config.yaml
n_layer: 14
d_model: 448
n_head: 7
n_kv_head: 7
head_dim: 64
d_mlp: 2240
vocab_size: 9343
activation: "gelu"
norm: "layernorm"
norm_place: "pre"
norm_eps: 1e-06
positions: "rope"
rope_base: 10000.0
rope_fraction: 0.25
qk_norm: false
attn_scale: 0.125
bias: "all"
tie_embeddings: false
parallel_block: true
init: "orth"
init_std_qkv: 0.021
init_std_o: 0.0
init_std_up: 0.021
init_std_down: 0.0
optimizer: "muon_variant"
lr: 0.00206
lr_mult_o: 2.0
lr_mult_down: 0.7
beta1: 0.95
lr_head: 0.00525
grad_clip: 1.0
warmup_steps: 200
schedule: "wsd"
decay_fraction: 0.747
decay_shape: "linear"
final_lr_fraction: 0.0
batch_tokens: 65536
seq_len: 512
doc_mask: false
train_tokens: 711600000
steps: 10859
dataset: "wikipedia_en"
Each number is 50 + 10 x the weight over the matrix's rms, rounded and kept within 0 to 99. Layers, rows and columns count from 0.

# layer 10 attention key, 448x448, rms 0.13, rows 271-302, columns 336-447
49 49 35 47 47 56 52 53 46 71 41 58 55 65 49 57 46 59 47 54 52 55 45 41 28 56 40 46 41 47 74 56 48 45 59 55 57 67 57 58 61 58 58 42 22 66 39 51 32 40 33 44 48 51 55 37 55 55 54 58 54 42 57 44 35 70 43 41 49 42 38 44 55 49 65 64 45 44 47 44 30 57 52 52 28 54 27 64 40 44 45 29 57 51 50 40 58 38 32 43 36 51 72 75 75 56 22 49 44 52 41 45
54 35 67 34 63 42 48 44 44 61 23 74 59 29 39 36 58 36 46 73 52 36 57 37 46 44 37 44 49 57 50 51 57 46 43 68 50 48 33 45 56 56 17 46 48 57 48 48 52 57 39 29 53 53 88 51 62 56 48 43 40 51 45 49 41 45 72 40 39 64 52 51 73 53 61 71 47 53 59 66 33 59 58 38 65 56 62 59 62 40 43 38 55 48 53 52 67 48 50 42 57 67 73 21 55 53 59 51 49 57 34 27
61 47 41 53 59 49 49 70 47 42 46 46 50 59 69 58 56 29 61 82 53 58 66 41 34 49 57 64 47 62 37 40 59 57 44 67 25 45 39 42 46 48 35 57 66 52 53 39 36 61 57 55 46 52 43 31 55 44 71 55 37 36 50 56 45 54 58 44 50 47 46 42 50 81 59 50 43 58 32 60 57 44 68 45 60 65 67 25 53 59 52 44 23 66 45 63 34 59 69 51 45 53 44 52 57 29 48 64 68 53 54 57
51 55 53 53 63 49 62 52 43 42 50 34 48 33 52 55 53 67 75 61 50 26 54 62 40 36 38 60 52 47 43 55 49 50 53 45 34 31 57 37 39 59 52 44 59 78 36 23 42 61 41 60 35 55 43 55 58 53 55 61 38 53 47 80 45 43 56 71 54 57 47 47 58 53 38 25 50 61 47 54 63 46 58 79 41 47 36 58 49 48 55 66 51 51 62 61 50 59 29 50 64 53 50 64 54 54 54 41 40 46 43 49
53 51 51 46 65 64 61 58 59 47 49 45 43 47 71 59 44 49 60 50 46 25 56 68 53 49 34 64 20 67 64 53 45 42 61 43 53 40 38 46 39 45 54 37 31 35 48 45 45 65 59 52 52 47 56 47 49 68 48 38 31 56 61 42 41 52 42 65 39 61 49 55 58 62 37 51 42 42 37 58 48 57 48 52 45 43 60 57 35 57 49 50 61 63 42 61 71 55 51 40 31 40 58 36 44 51 63 60 59 50 47 39
44 48 52 60 65 46 64 58 65 58 46 45 59 44 57 54 45 46 70 36 58 55 60 36 46 64 48 56 39 64 46 41 48 56 58 36 54 48 42 39 40 67 34 39 48 55 43 75 44 42 57 36 43 38 39 33 71 62 44 63 53 49 51 40 25 27 55 65 25 50 31 57 54 50 63 42 50 60 44 40 44 65 51 52 30 51 50 50 53 61 57 26 65 81 41 45 45 49 28 42 33 45 65 43 51 68 57 48 50 38 41 46
38 57 68 35 58 48 49 43 50 37 36 55 41 56 59 57 70 54 42 68 50 54 61 28 58 77 42 49 79 29 49 51 54 49 49 60 52 49 41 62 45 40 35 59 54 53 48 61 66 43 38 39 42 59 38 28 42 45 64 48 55 49 46 62 35 26 59 53 41 30 57 29 54 62 44 64 58 42 42 52 37 55 60 44 49 47 38 35 41 43 34 58 43 51 53 50 59 66 42 54 69 38 56 59 40 58 53 44 65 37 57 52
44 50 56 45 55 64 52 31 53 39 46 46 78 60 67 32 71 49 66 31 43 47 28 49 53 44 53 52 38 51 50 58 55 66 59 55 45 55 50 45 62 70 31 56 26 59 69 53 59 43 38 46 45 41 34 20 58 48 47 53 50 55 63 57 49 49 57 78 38 30 33 42 58 56 47 52 52 54 43 54 41 52 56 32 51 59 25 68 31 52 12 23 28 73 65 52 51 46 44 50 41 49 52 57 57 70 62 60 35 66 35 46
45 51 33 66 48 54 40 47 50 50 81 43 46 70 42 55 26 49 58 41 57 33 47 43 42 57 33 46 62 59 44 37 49 52 54 34 42 59 46 32 53 50 41 49 56 59 41 66 54 53 58 39 66 55 42 44 55 59 49 39 50 55 50 65 53 58 57 37 77 47 58 64 66 55 55 39 55 59 40 35 65 55 57 36 36 25 53 50 68 45 58 65 31 79 43 51 55 41 33 47 39 42 55 65 46 50 45 60 36 63 46 55
55 55 53 52 36 62 61 29 60 57 62 50 57 43 55 53 58 52 54 53 54 54 54 61 52 33 40 52 31 47 31 66 40 43 38 39 71 51 64 52 31 54 43 52 64 40 49 54 53 47 56 42 51 64 57 33 44 50 65 42 48 39 47 51 80 59 49 60 48 32 40 42 48 39 33 61 55 70 50 48 46 51 54 39 60 32 48 50 42 47 16 39 54 72 40 42 54 45 53 54 62 32 60 53 51 57 58 51 37 42 37 42
33 40 53 50 55 49 47 53 42 50 61 40 33 50 44 44 70 73 49 38 60 42 60 43 31 64 64 55 48 43 35 73 34 55 58 45 55 58 19 54 49 55 55 43 45 60 66 55 60 36 37 58 45 31 57 57 45 40 39 39 42 41 50 48 50 60 41 46 31 39 66 51 56 42 46 32 52 42 49 50 71 54 30 49 48 36 55 45 51 54 45 55 54 50 40 31 64 50 53 32 39 38 31 41 66 46 60 48 49 48 39 45
45 64 43 55 59 64 43 51 37 63 37 47 56 58 54 56 49 70 63 40 50 58 58 40 49 52 64 56 41 32 56 58 51 59 52 63 47 60 41 41 42 58 47 57 49 54 51 54 30 53 62 56 45 42 19 66 49 46 67 54 52 46 52 35 31 20 66 42 59 47 50 44 43 55 63 78 44 39 51 44 44 58 60 74 60 56 31 59 53 52 61 59 52 34 45 70 56 58 52 61 55 42 70 37 46 36 42 61 53 65 55 39
43 39 39 42 41 45 54 40 61 51 59 38 60 64 60 33 50 65 50 48 51 55 57 51 43 56 58 48 40 66 70 49 56 55 57 53 45 66 45 56 59 51 35 40 56 55 71 35 61 47 57 56 35 53 31 59 58 47 53 76 43 64 56 31 48 64 38 40 54 74 45 52 38 27 40 49 26 53 64 53 52 56 72 42 57 24 53 28 59 45 41 34 46 71 46 54 49 57 53 59 39 53 66 41 29 49 51 48 56 56 40 30
59 52 43 48 58 57 40 54 45 39 75 55 55 34 33 43 66 36 43 66 59 54 66 53 60 37 36 29 49 42 53 68 35 57 24 55 46 63 53 38 35 69 50 38 61 55 45 67 47 47 47 36 55 52 46 74 54 59 44 44 43 50 73 63 44 59 49 61 48 44 40 53 52 51 70 59 65 54 52 47 46 53 59 49 52 50 53 45 41 67 51 63 40 84 40 30 64 44 57 41 57 47 58 75 43 42 70 34 50 49 43 27
47 52 63 60 55 41 42 47 58 53 60 50 51 59 53 43 28 62 36 42 72 58 70 39 74 47 28 58 45 32 55 46 51 48 49 57 60 39 63 58 45 30 48 66 65 43 38 66 52 53 61 36 50 50 41 33 50 58 43 63 41 58 58 48 58 50 76 51 28 58 66 52 56 45 45 51 42 32 55 50 56 43 59 62 47 51 35 57 54 62 50 55 45 65 57 55 41 41 54 53 44 49 69 46 59 47 35 54 48 58 65 59
61 47 24 56 47 59 63 51 51 45 47 48 54 48 67 43 53 36 70 61 52 34 52 46 35 54 52 31 47 71 51 59 40 34 38 41 32 61 44 46 42 54 64 60 61 43 38 57 46 71 36 41 37 51 51 49 58 68 56 31 58 36 56 52 50 35 66 61 57 42 63 46 61 68 53 43 63 35 41 55 51 54 44 46 60 25 49 51 66 56 54 42 56 60 51 45 55 65 42 38 22 58 65 54 51 43 61 50 39 54 56 42
63 50 55 32 40 45 56 39 74 66 57 30 51 57 56 54 35 52 60 41 48 46 62 43 53 61 59 44 44 52 50 48 45 59 43 40 41 71 66 47 66 56 57 34 42 33 52 48 52 40 42 65 66 46 36 62 53 71 41 52 63 51 55 44 32 57 52 38 59 51 41 37 50 60 37 40 57 40 64 44 55 57 48 57 46 40 38 49 65 64 44 48 83 63 26 66 72 66 50 64 51 35 29 58 58 49 53 37 73 35 45 47
43 32 66 54 43 55 43 64 62 34 49 39 48 29 37 39 60 49 38 52 50 42 46 38 42 46 27 49 41 59 61 61 49 40 45 47 55 43 46 47 16 44 59 37 42 55 65 40 48 47 56 49 65 43 56 32 56 42 73 68 56 40 55 44 40 70 43 45 51 54 52 63 50 52 57 65 73 49 39 44 40 34 54 77 39 16 43 44 67 60 56 61 39 52 43 64 47 59 59 72 55 61 67 61 56 38 53 49 52 51 41 51
36 57 36 60 58 59 43 57 54 56 41 62 73 35 45 26 55 49 53 59 58 49 60 60 47 65 44 56 43 53 62 57 52 68 56 54 45 57 51 55 52 43 47 39 37 50 58 58 40 64 55 63 54 59 47 61 44 54 48 49 39 60 47 47 47 44 64 49 38 48 34 50 47 32 37 56 77 53 61 31 52 64 48 49 38 53 37 51 55 70 42 45 48 53 68 56 38 65 59 58 19 46 37 46 47 45 58 49 56 59 51 36
45 51 50 45 36 41 30 61 49 58 51 59 43 46 40 52 43 55 47 64 53 58 53 32 54 58 60 60 60 51 55 60 60 55 46 56 41 67 21 52 62 52 39 32 50 34 69 25 67 60 62 48 67 61 36 67 54 43 27 36 42 36 60 45 44 44 48 52 51 62 47 54 56 41 41 39 51 68 56 50 61 44 22 54 52 47 45 67 48 42 56 57 30 41 41 46 38 27 49 57 45 44 38 51 53 49 47 47 43 48 39 55
44 80 44 40 51 53 47 51 41 47 54 44 54 59 71 56 59 48 68 17 62 51 69 62 41 38 64 34 53 46 42 61 37 58 72 42 67 60 43 55 54 57 54 78 29 66 47 53 37 53 45 54 46 54 50 79 44 37 23 61 49 63 43 45 63 50 37 58 66 52 53 40 55 58 44 58 47 47 50 50 74 72 37 55 36 50 57 59 15 37 34 41 58 57 44 54 50 49 59 59 68 43 61 50 53 43 59 46 38 61 52 46
30 57 67 46 48 45 53 34 22 37 50 67 49 74 52 58 50 38 45 33 42 47 52 52 42 52 58 38 36 42 45 45 41 68 51 41 41 56 51 59 59 40 47 34 55 54 51 41 41 61 26 52 57 42 63 47 53 60 45 38 59 35 27 59 52 53 60 37 51 40 53 68 65 36 53 62 61 41 64 48 46 67 36 45 57 58 50 56 70 34 51 68 71 68 41 59 39 33 33 51 60 45 50 59 38 37 50 58 42 50 39 38
46 50 50 70 47 41 47 72 52 50 53 52 41 61 49 66 58 56 41 45 28 40 67 54 50 55 54 41 26 37 28 33 54 42 62 46 42 45 32 58 47 59 43 60 59 44 54 46 38 39 50 43 54 36 50 14 41 49 52 58 70 37 58 56 50 66 57 54 57 42 48 45 41 49 60 49 45 48 45 59 42 46 54 44 65 39 59 54 28 51 32 37 47 31 48 57 53 66 69 25 27 43 54 64 65 44 35 43 67 50 62 46
48 44 62 46 62 66 49 48 64 61 34 56 49 59 43 44 57 55 39 49 51 41 54 36 54 45 58 48 47 38 35 45 49 29 64 48 55 57 63 29 47 51 47 50 41 52 47 70 55 46 43 46 44 62 24 56 62 42 42 49 53 63 50 37 52 48 27 56 61 39 32 48 48 68 56 55 45 25 63 46 43 44 60 49 49 48 46 40 63 51 50 33 55 38 59 40 52 52 56 41 55 55 52 19 60 63 46 52 75 56 40 37
57 51 48 55 48 46 69 39 68 46 25 29 39 48 60 38 53 54 43 46 71 31 48 41 44 50 35 36 33 51 60 39 41 40 60 58 47 59 47 58 48 69 65 49 52 65 37 36 55 48 62 61 56 54 71 44 28 71 53 38 46 42 49 45 61 56 65 23 59 47 39 63 36 69 65 25 59 48 63 70 50 44 47 53 30 35 56 39 42 44 56 61 34 61 52 47 56 39 51 58 41 28 63 71 46 20 55 52 26 50 58 42
49 52 49 57 64 59 29 44 51 68 48 43 65 51 32 46 69 48 59 49 42 54 48 38 40 50 37 54 30 53 60 54 29 44 48 47 54 51 46 66 31 46 29 58 54 44 47 42 53 35 41 44 55 58 52 74 56 47 52 54 73 56 46 54 38 47 52 45 66 49 54 44 54 67 54 42 66 20 35 29 36 60 32 61 49 51 47 25 43 40 53 45 62 38 61 51 39 53 40 45 70 55 50 62 68 34 39 32 41 37 40 70
42 45 43 39 62 42 59 42 53 51 28 48 38 45 52 56 64 51 26 46 57 42 68 46 57 73 55 45 43 64 51 41 44 51 49 56 51 43 45 38 29 39 57 40 47 39 22 27 47 42 65 49 50 52 55 51 45 50 57 61 42 51 62 27 54 59 47 38 53 64 36 43 61 62 41 60 55 53 37 55 51 49 56 52 54 24 59 57 60 46 37 54 44 55 59 39 46 63 32 46 45 44 51 66 64 47 46 47 56 57 52 42
45 36 47 47 41 49 56 61 32 67 63 46 63 64 53 26 37 55 57 58 47 61 64 28 45 69 51 62 47 52 59 55 54 62 49 46 47 42 42 42 56 61 45 56 69 27 50 57 40 62 53 61 43 58 51 23 58 62 35 35 66 46 44 51 31 53 46 50 56 47 66 44 34 48 53 62 48 22 23 38 57 53 48 55 58 74 51 52 44 46 78 46 39 46 42 55 47 64 51 66 66 55 60 40 45 53 54 51 45 57 47 54
43 38 58 41 22 59 40 56 47 56 63 58 63 65 65 56 50 58 58 62 71 61 44 74 63 53 57 53 43 49 39 31 40 36 60 54 56 45 56 47 45 70 53 46 54 41 61 58 58 38 56 56 43 50 62 63 35 60 41 61 51 49 53 45 64 63 40 89 46 45 42 40 47 38 53 41 53 29 59 39 60 50 51 62 50 17 59 51 50 40 51 33 44 52 45 47 30 52 51 31 59 36 65 29 50 72 55 57 45 38 64 63
53 57 46 47 48 43 46 44 56 51 67 35 58 31 47 35 42 60 47 41 51 59 62 45 44 28 61 36 65 45 50 43 38 46 54 46 18 53 51 56 51 63 44 37 42 58 43 41 61 53 68 49 66 46 47 21 49 55 42 53 45 53 65 46 50 54 38 56 59 41 46 48 54 46 58 76 48 62 57 54 62 40 50 55 55 48 62 48 48 51 40 40 40 56 31 54 34 35 35 49 71 54 38 59 38 69 32 56 49 48 30 39
17 68 34 51 45 53 45 52 46 50 40 53 58 59 43 49 52 40 57 52 62 52 50 46 44 51 67 51 41 36 63 45 66 73 58 52 31 49 49 66 39 41 43 61 71 46 39 55 31 56 50 39 49 34 35 39 50 42 61 57 47 31 40 41 40 32 45 45 46 43 46 50 65 51 47 33 41 54 41 38 48 76 49 37 30 53 43 51 51 53 42 44 48 35 55 52 68 26 41 37 76 59 61 77 39 52 35 53 55 55 55 46
48 39 61 64 59 42 58 56 61 53 49 41 61 43 41 48 37 69 41 54 55 69 50 50 55 54 40 39 36 69 46 45 67 41 48 45 46 37 37 44 37 51 48 48 52 59 47 54 57 37 67 47 68 48 59 49 32 74 64 38 65 59 48 60 66 73 63 50 46 55 56 63 45 65 48 42 58 61 57 40 58 37 44 53 59 44 58 53 48 39 42 49 47 49 45 44 60 35 61 34 65 56 50 36 64 59 58 62 64 52 54 29
# layer 10 attention query, 448x448, rms 0.132, rows 272-302, columns 336-447
44 46 51 48 55 50 60 56 50 65 21 74 41 41 44 51 64 46 32 56 34 61 55 43 45 63 48 36 68 60 70 29 70 50 39 42 72 37 33 65 34 56 26 50 43 46 46 49 42 61 61 36 41 55 69 60 55 59 54 52 41 60 57 43 57 41 58 44 70 72 59 62 50 58 51 55 49 67 55 69 41 52 51 37 54 72 39 54 66 61 36 53 43 51 41 62 59 68 50 39 46 61 51 45 50 56 42 30 63 64 38 31
55 63 35 39 59 46 42 54 63 46 36 37 44 48 44 40 46 42 42 64 34 50 49 43 37 51 41 53 53 46 45 51 66 53 33 71 50 38 64 31 53 59 49 62 77 51 40 49 39 45 59 43 64 55 65 45 35 66 41 60 55 48 47 43 50 43 51 53 33 52 40 51 49 67 38 58 56 42 41 57 75 54 55 74 47 73 67 49 58 55 56 52 64 43 64 46 59 45 52 51 52 42 51 21 43 43 49 47 54 44 47 51
50 53 43 57 62 58 61 59 54 69 57 47 41 46 41 27 47 65 69 44 38 47 58 56 40 60 42 52 43 37 59 48 70 51 56 67 28 52 62 47 57 37 52 47 44 53 71 45 42 64 49 56 45 39 52 41 43 54 44 55 39 50 47 50 42 43 63 68 58 57 35 50 51 56 71 61 58 54 51 58 46 61 53 72 51 46 48 43 36 56 64 49 60 67 39 49 53 52 43 49 58 41 32 53 70 37 32 63 58 55 48 57
50 72 53 69 48 67 36 44 56 60 55 52 35 50 48 47 59 50 59 56 34 44 50 55 44 45 39 41 56 48 57 45 42 24 50 48 52 52 15 58 58 37 49 45 63 50 48 45 29 33 42 48 41 51 53 54 40 51 41 61 48 50 44 41 54 22 45 81 57 45 40 48 56 62 56 69 66 24 35 55 54 59 53 45 58 63 42 47 49 71 52 50 48 48 53 52 61 52 38 47 57 49 61 43 32 60 62 69 60 51 50 57
58 52 49 38 85 57 54 53 72 55 28 36 55 29 36 53 38 47 52 66 56 38 49 39 60 49 70 54 48 65 67 37 51 50 57 47 60 40 57 46 43 50 58 56 52 50 33 67 49 64 72 38 59 45 45 58 50 64 50 51 46 48 68 35 25 46 65 58 40 42 46 60 58 63 38 53 51 64 62 58 30 50 58 38 47 61 48 59 38 58 34 52 48 54 52 47 45 42 30 35 34 26 61 61 49 60 43 48 28 48 56 46
45 47 58 53 51 38 51 56 48 54 46 61 44 52 55 56 54 61 40 61 46 50 46 40 47 70 55 39 65 41 64 62 45 58 47 52 38 65 36 62 35 52 46 56 65 57 50 66 49 40 60 41 48 58 40 41 60 53 53 64 46 42 42 40 33 38 48 56 63 44 53 42 38 65 36 59 54 52 55 48 49 33 59 35 40 36 55 57 45 50 45 63 58 54 53 41 54 43 46 41 47 50 36 50 29 41 46 30 30 42 60 51
47 53 42 52 58 61 57 50 57 47 48 55 82 51 52 44 55 44 45 45 50 59 29 31 52 36 56 42 32 56 50 50 66 54 30 80 63 45 52 50 55 51 51 43 71 50 57 37 53 45 39 38 62 62 49 51 58 59 47 62 45 35 60 65 36 55 35 64 50 42 41 27 60 60 55 68 34 50 66 69 38 52 57 39 31 40 50 73 59 61 36 21 45 56 44 69 49 34 62 42 43 40 68 51 78 60 62 57 55 43 21 44
29 51 54 63 51 59 62 50 54 56 64 25 54 64 43 52 48 55 55 53 50 45 46 48 40 47 26 39 45 53 51 45 52 65 44 38 77 53 53 32 25 53 57 46 54 53 61 48 45 57 52 39 45 37 26 75 44 71 42 43 40 45 43 59 25 54 54 32 52 57 59 64 42 44 61 24 37 49 54 30 53 44 55 56 32 48 45 46 70 50 62 61 13 31 45 55 66 53 43 55 45 37 52 85 52 51 53 61 55 44 36 41
52 24 64 46 45 64 51 56 49 38 46 61 63 54 61 60 53 62 46 68 63 38 70 41 44 54 43 56 44 53 56 63 43 41 47 56 71 47 34 62 41 42 53 63 54 45 71 70 54 55 50 39 54 46 45 47 46 63 58 39 44 37 41 43 64 68 72 25 46 25 37 33 55 59 63 50 47 52 46 59 54 46 49 36 64 43 57 65 36 44 66 60 46 47 37 62 47 62 60 42 54 37 47 51 36 49 58 48 60 49 54 51
53 57 56 68 47 46 39 43 51 41 46 40 24 35 43 56 64 54 49 45 50 49 73 42 46 47 55 46 42 54 64 68 33 49 56 44 47 64 27 34 54 56 59 37 35 37 43 46 49 32 55 43 72 49 43 57 37 53 51 24 50 33 33 39 44 80 47 52 41 47 54 60 52 40 48 41 55 59 38 27 52 44 45 52 44 48 49 46 57 63 57 63 39 62 31 56 54 48 54 49 40 43 48 45 48 35 43 43 47 42 75 51
50 54 52 47 59 37 55 34 40 72 39 46 49 38 59 56 37 57 68 42 44 46 71 57 69 67 46 39 40 66 35 41 52 43 59 51 54 37 45 50 56 46 40 49 54 53 43 54 37 65 44 36 71 62 26 64 54 34 43 51 61 38 60 55 56 35 58 43 33 32 54 51 45 48 42 62 45 46 62 46 41 60 35 68 52 49 46 48 49 46 47 34 37 51 46 52 71 49 62 67 64 44 54 36 51 45 52 63 58 37 40 32
67 49 37 51 45 42 51 53 37 68 58 37 48 35 39 15 55 63 50 39 69 61 54 56 44 40 63 49 36 60 41 54 48 40 46 48 53 65 39 54 50 58 44 54 54 50 72 36 46 45 45 48 41 54 55 58 45 56 64 69 57 39 56 47 46 39 48 45 51 59 21 46 36 37 56 63 33 49 48 47 63 57 64 51 49 44 39 58 50 40 24 49 48 74 51 40 59 58 45 52 43 59 45 50 59 37 53 41 44 41 45 59
56 62 70 54 44 39 54 53 53 51 54 57 54 56 50 48 66 48 47 53 39 50 56 53 44 50 49 43 48 50 58 62 57 41 50 36 70 59 39 46 44 58 37 49 56 64 52 51 51 51 28 34 37 65 55 71 54 43 60 57 55 54 48 45 40 46 59 52 41 38 45 60 60 49 56 36 51 37 39 49 56 48 38 37 39 60 46 64 58 47 55 55 61 62 50 38 65 49 56 42 56 42 56 44 27 60 36 55 50 46 37 32
46 70 45 52 33 39 48 56 40 53 61 58 66 55 60 50 47 60 52 50 57 59 59 68 77 51 35 55 46 55 43 50 44 29 52 31 47 25 59 52 73 50 50 42 56 49 49 55 23 30 53 34 57 43 47 31 54 46 38 47 47 57 52 47 61 53 59 55 47 37 82 39 51 47 41 60 55 53 31 43 32 36 21 36 56 47 47 58 61 47 45 60 65 50 56 49 50 50 55 38 47 54 67 61 48 68 50 45 47 32 65 57
44 40 37 45 62 48 49 42 39 58 37 44 52 47 34 51 57 44 56 61 51 44 51 43 37 47 57 56 67 55 45 57 50 65 42 38 51 48 59 36 63 52 70 59 43 55 39 75 40 72 36 30 38 50 51 53 61 51 52 51 51 65 47 58 44 47 52 62 51 49 48 40 57 53 79 61 37 33 46 49 45 63 55 49 53 43 38 37 51 50 48 48 62 47 45 44 48 56 44 42 54 59 51 58 51 69 46 44 56 56 46 59
53 45 39 31 39 52 41 50 56 36 68 26 39 47 39 50 68 52 45 47 33 47 51 36 41 48 61 50 48 52 77 68 46 54 38 26 40 50 52 52 58 52 42 51 46 64 62 61 51 48 45 35 53 42 35 57 64 47 42 67 59 55 51 47 56 70 64 46 57 50 40 46 45 39 48 48 54 53 55 63 49 54 49 55 48 46 42 59 54 67 61 69 53 65 47 58 57 51 40 51 55 39 44 74 47 46 47 49 60 31 34 47
51 51 54 58 43 36 47 43 52 58 46 74 51 39 45 50 59 49 40 37 29 55 58 49 58 56 55 46 47 66 37 35 41 56 66 34 67 23 52 57 28 51 45 24 53 56 44 39 46 56 52 56 67 31 40 55 47 45 66 61 54 36 39 63 44 54 35 52 61 37 50 48 42 39 56 68 61 57 54 35 61 62 56 54 60 57 37 45 74 47 64 44 37 37 39 79 43 65 52 56 35 68 75 48 62 45 39 53 57 83 42 36
53 65 31 54 37 64 49 41 53 40 49 63 45 34 49 31 47 66 30 38 67 49 21 51 34 31 42 53 33 53 48 59 28 77 54 53 50 46 47 66 59 51 59 42 44 56 35 62 52 58 53 52 48 47 57 70 30 36 65 54 54 64 42 41 42 40 38 46 47 48 29 63 40 41 61 55 51 61 40 49 37 43 55 47 52 62 41 44 80 62 32 60 59 43 72 54 49 53 56 44 38 24 46 55 61 48 61 40 48 48 47 45
45 41 46 51 53 38 31 70 48 28 54 57 44 57 43 55 52 56 40 63 42 63 42 42 40 57 41 48 45 40 39 65 51 67 47 40 52 46 31 51 44 57 49 34 62 57 54 26 39 51 41 51 68 56 48 61 53 41 19 40 35 37 59 48 54 61 43 55 42 69 38 65 68 51 47 32 52 38 53 58 66 21 31 59 35 62 55 68 43 48 62 55 58 50 54 53 66 52 51 43 36 39 42 43 63 46 52 57 38 34 41 44
49 52 46 43 39 65 49 44 42 33 56 46 44 57 74 47 52 48 53 46 41 50 60 56 62 62 54 42 50 30 37 66 42 57 68 62 64 44 44 62 53 49 53 56 36 52 49 52 55 70 40 54 48 37 51 71 58 43 41 47 73 58 47 61 44 56 27 52 32 52 33 56 49 49 55 58 62 50 52 40 62 51 50 37 44 55 43 36 47 51 56 39 49 55 30 53 40 44 40 39 62 37 40 52 58 31 50 53 44 65 51 53
36 59 66 43 40 41 54 47 47 35 49 60 57 62 32 53 62 55 35 50 37 53 49 52 64 63 64 59 43 32 38 61 45 59 46 40 34 70 48 60 56 54 55 49 44 41 52 62 50 61 48 44 48 35 44 48 49 52 38 57 43 31 56 51 51 64 48 53 51 41 43 55 67 34 46 45 42 38 46 36 28 66 62 46 49 32 58 53 56 34 30 47 43 59 40 61 54 41 38 60 47 54 53 63 45 54 42 64 52 48 44 57
44 56 67 58 45 48 59 52 61 32 33 45 43 36 30 42 58 68 34 52 55 27 58 75 47 56 51 30 36 50 65 50 44 53 48 45 32 41 47 37 44 58 46 60 36 31 53 50 56 68 49 38 45 37 45 55 44 59 54 54 64 43 60 62 62 65 50 42 42 63 52 27 44 57 59 46 42 54 48 44 58 59 56 52 42 36 55 32 28 71 33 51 34 27 51 65 50 37 60 50 26 39 45 62 60 58 45 47 52 55 39 45
65 50 45 52 47 37 51 53 61 62 31 40 54 57 51 69 46 63 37 37 58 53 51 54 38 51 46 32 50 34 57 41 40 43 27 51 36 46 37 51 57 52 60 57 51 60 28 50 56 53 57 30 59 45 44 49 39 42 42 59 48 54 51 31 55 42 50 41 46 61 44 39 43 48 61 62 49 47 62 54 33 43 46 39 46 53 49 51 44 38 43 54 52 48 55 49 50 43 60 53 42 73 67 26 56 34 68 36 21 49 42 56
44 55 59 36 47 38 53 49 60 53 49 38 43 58 53 41 51 44 36 56 55 56 44 45 53 39 43 51 47 48 38 51 56 48 60 46 65 49 63 42 42 52 43 46 38 43 44 47 52 69 47 50 52 60 58 63 36 49 51 46 33 68 23 24 43 65 48 20 64 41 51 62 31 68 53 33 49 56 61 57 62 44 50 44 54 40 35 51 57 55 56 59 62 64 51 47 53 45 40 51 49 51 71 53 26 35 42 41 50 67 48 53
51 66 54 56 69 45 27 45 58 55 54 47 47 53 47 46 71 51 46 53 47 40 46 54 25 62 71 50 38 64 49 49 39 39 52 66 49 33 55 41 51 46 25 30 41 63 34 56 65 40 63 32 41 43 45 45 50 52 63 56 61 52 52 55 47 44 49 40 58 53 57 60 65 85 36 47 51 38 52 49 28 53 51 59 51 37 55 51 31 40 40 40 41 34 46 57 38 46 43 45 57 62 54 60 67 53 39 59 27 57 38 40
46 49 51 72 60 52 63 45 32 52 47 54 65 38 42 50 51 44 23 35 54 40 73 40 55 56 57 44 41 63 64 55 48 43 41 61 41 59 46 46 48 47 58 43 53 41 47 38 54 72 56 51 56 69 50 66 56 41 47 40 39 45 66 22 61 56 37 45 54 50 36 51 63 38 50 58 68 45 55 53 46 51 39 39 61 49 52 46 59 57 63 58 31 50 64 42 46 65 36 39 56 44 58 45 54 57 34 34 57 59 60 51
60 59 48 62 41 51 54 35 48 49 70 50 38 32 61 58 39 67 53 79 53 42 53 49 49 59 41 59 39 52 64 58 49 49 43 53 37 56 45 39 43 53 37 44 60 33 43 56 28 60 49 61 36 49 46 58 49 64 54 32 56 39 50 59 35 45 44 42 30 51 56 53 44 71 49 59 66 36 48 50 67 54 44 58 65 57 47 68 66 53 55 58 54 56 60 54 28 53 47 56 42 37 38 48 51 38 54 44 39 51 59 71
40 47 38 57 34 56 44 46 55 47 67 38 54 54 46 66 39 52 46 48 59 70 48 68 46 58 38 62 35 50 57 35 40 48 63 54 43 51 24 47 39 38 56 46 51 59 50 73 52 36 59 38 35 41 52 68 46 64 51 52 48 61 65 38 49 62 31 68 57 40 50 52 41 37 33 54 47 56 36 55 54 66 34 70 47 46 65 46 44 41 47 38 32 55 46 47 28 38 41 41 60 42 65 52 47 66 43 48 55 51 48 74
51 40 25 43 58 45 49 36 60 58 70 35 52 49 63 47 45 54 52 53 52 52 32 30 33 51 61 49 42 31 52 45 17 62 41 43 35 40 50 51 56 46 42 41 52 71 55 47 71 66 46 45 52 58 56 42 63 49 63 64 62 54 39 37 43 45 69 45 39 51 25 56 56 39 32 52 42 58 64 64 51 41 66 41 59 50 75 48 60 54 59 54 82 54 46 57 43 43 72 28 67 51 54 54 63 54 62 50 65 37 45 28
42 47 39 58 46 54 47 47 50 46 61 41 62 65 53 56 47 38 54 44 42 57 67 67 55 64 51 28 56 41 48 50 66 56 60 42 66 58 45 61 59 37 27 41 66 38 36 62 48 65 46 62 63 57 42 53 45 36 35 44 43 45 63 53 48 38 39 57 50 44 59 61 64 39 40 56 59 44 38 50 37 48 39 47 32 41 39 55 48 40 57 47 69 49 64 53 57 55 42 61 80 53 34 62 50 42 46 53 57 41 49 61
55 48 71 65 52 54 51 55 50 54 47 42 46 40 53 43 57 55 59 43 70 49 39 61 59 69 41 56 45 58 57 37 37 38 47 35 57 63 44 46 51 46 54 46 52 38 36 73 40 72 49 52 66 43 57 40 36 75 58 44 65 36 61 50 58 65 37 49 36 47 58 66 43 81 43 44 69 66 50 46 64 37 75 45 58 51 64 39 52 59 50 40 50 64 68 50 51 57 63 34 45 46 45 41 52 48 63 35 34 51 52 49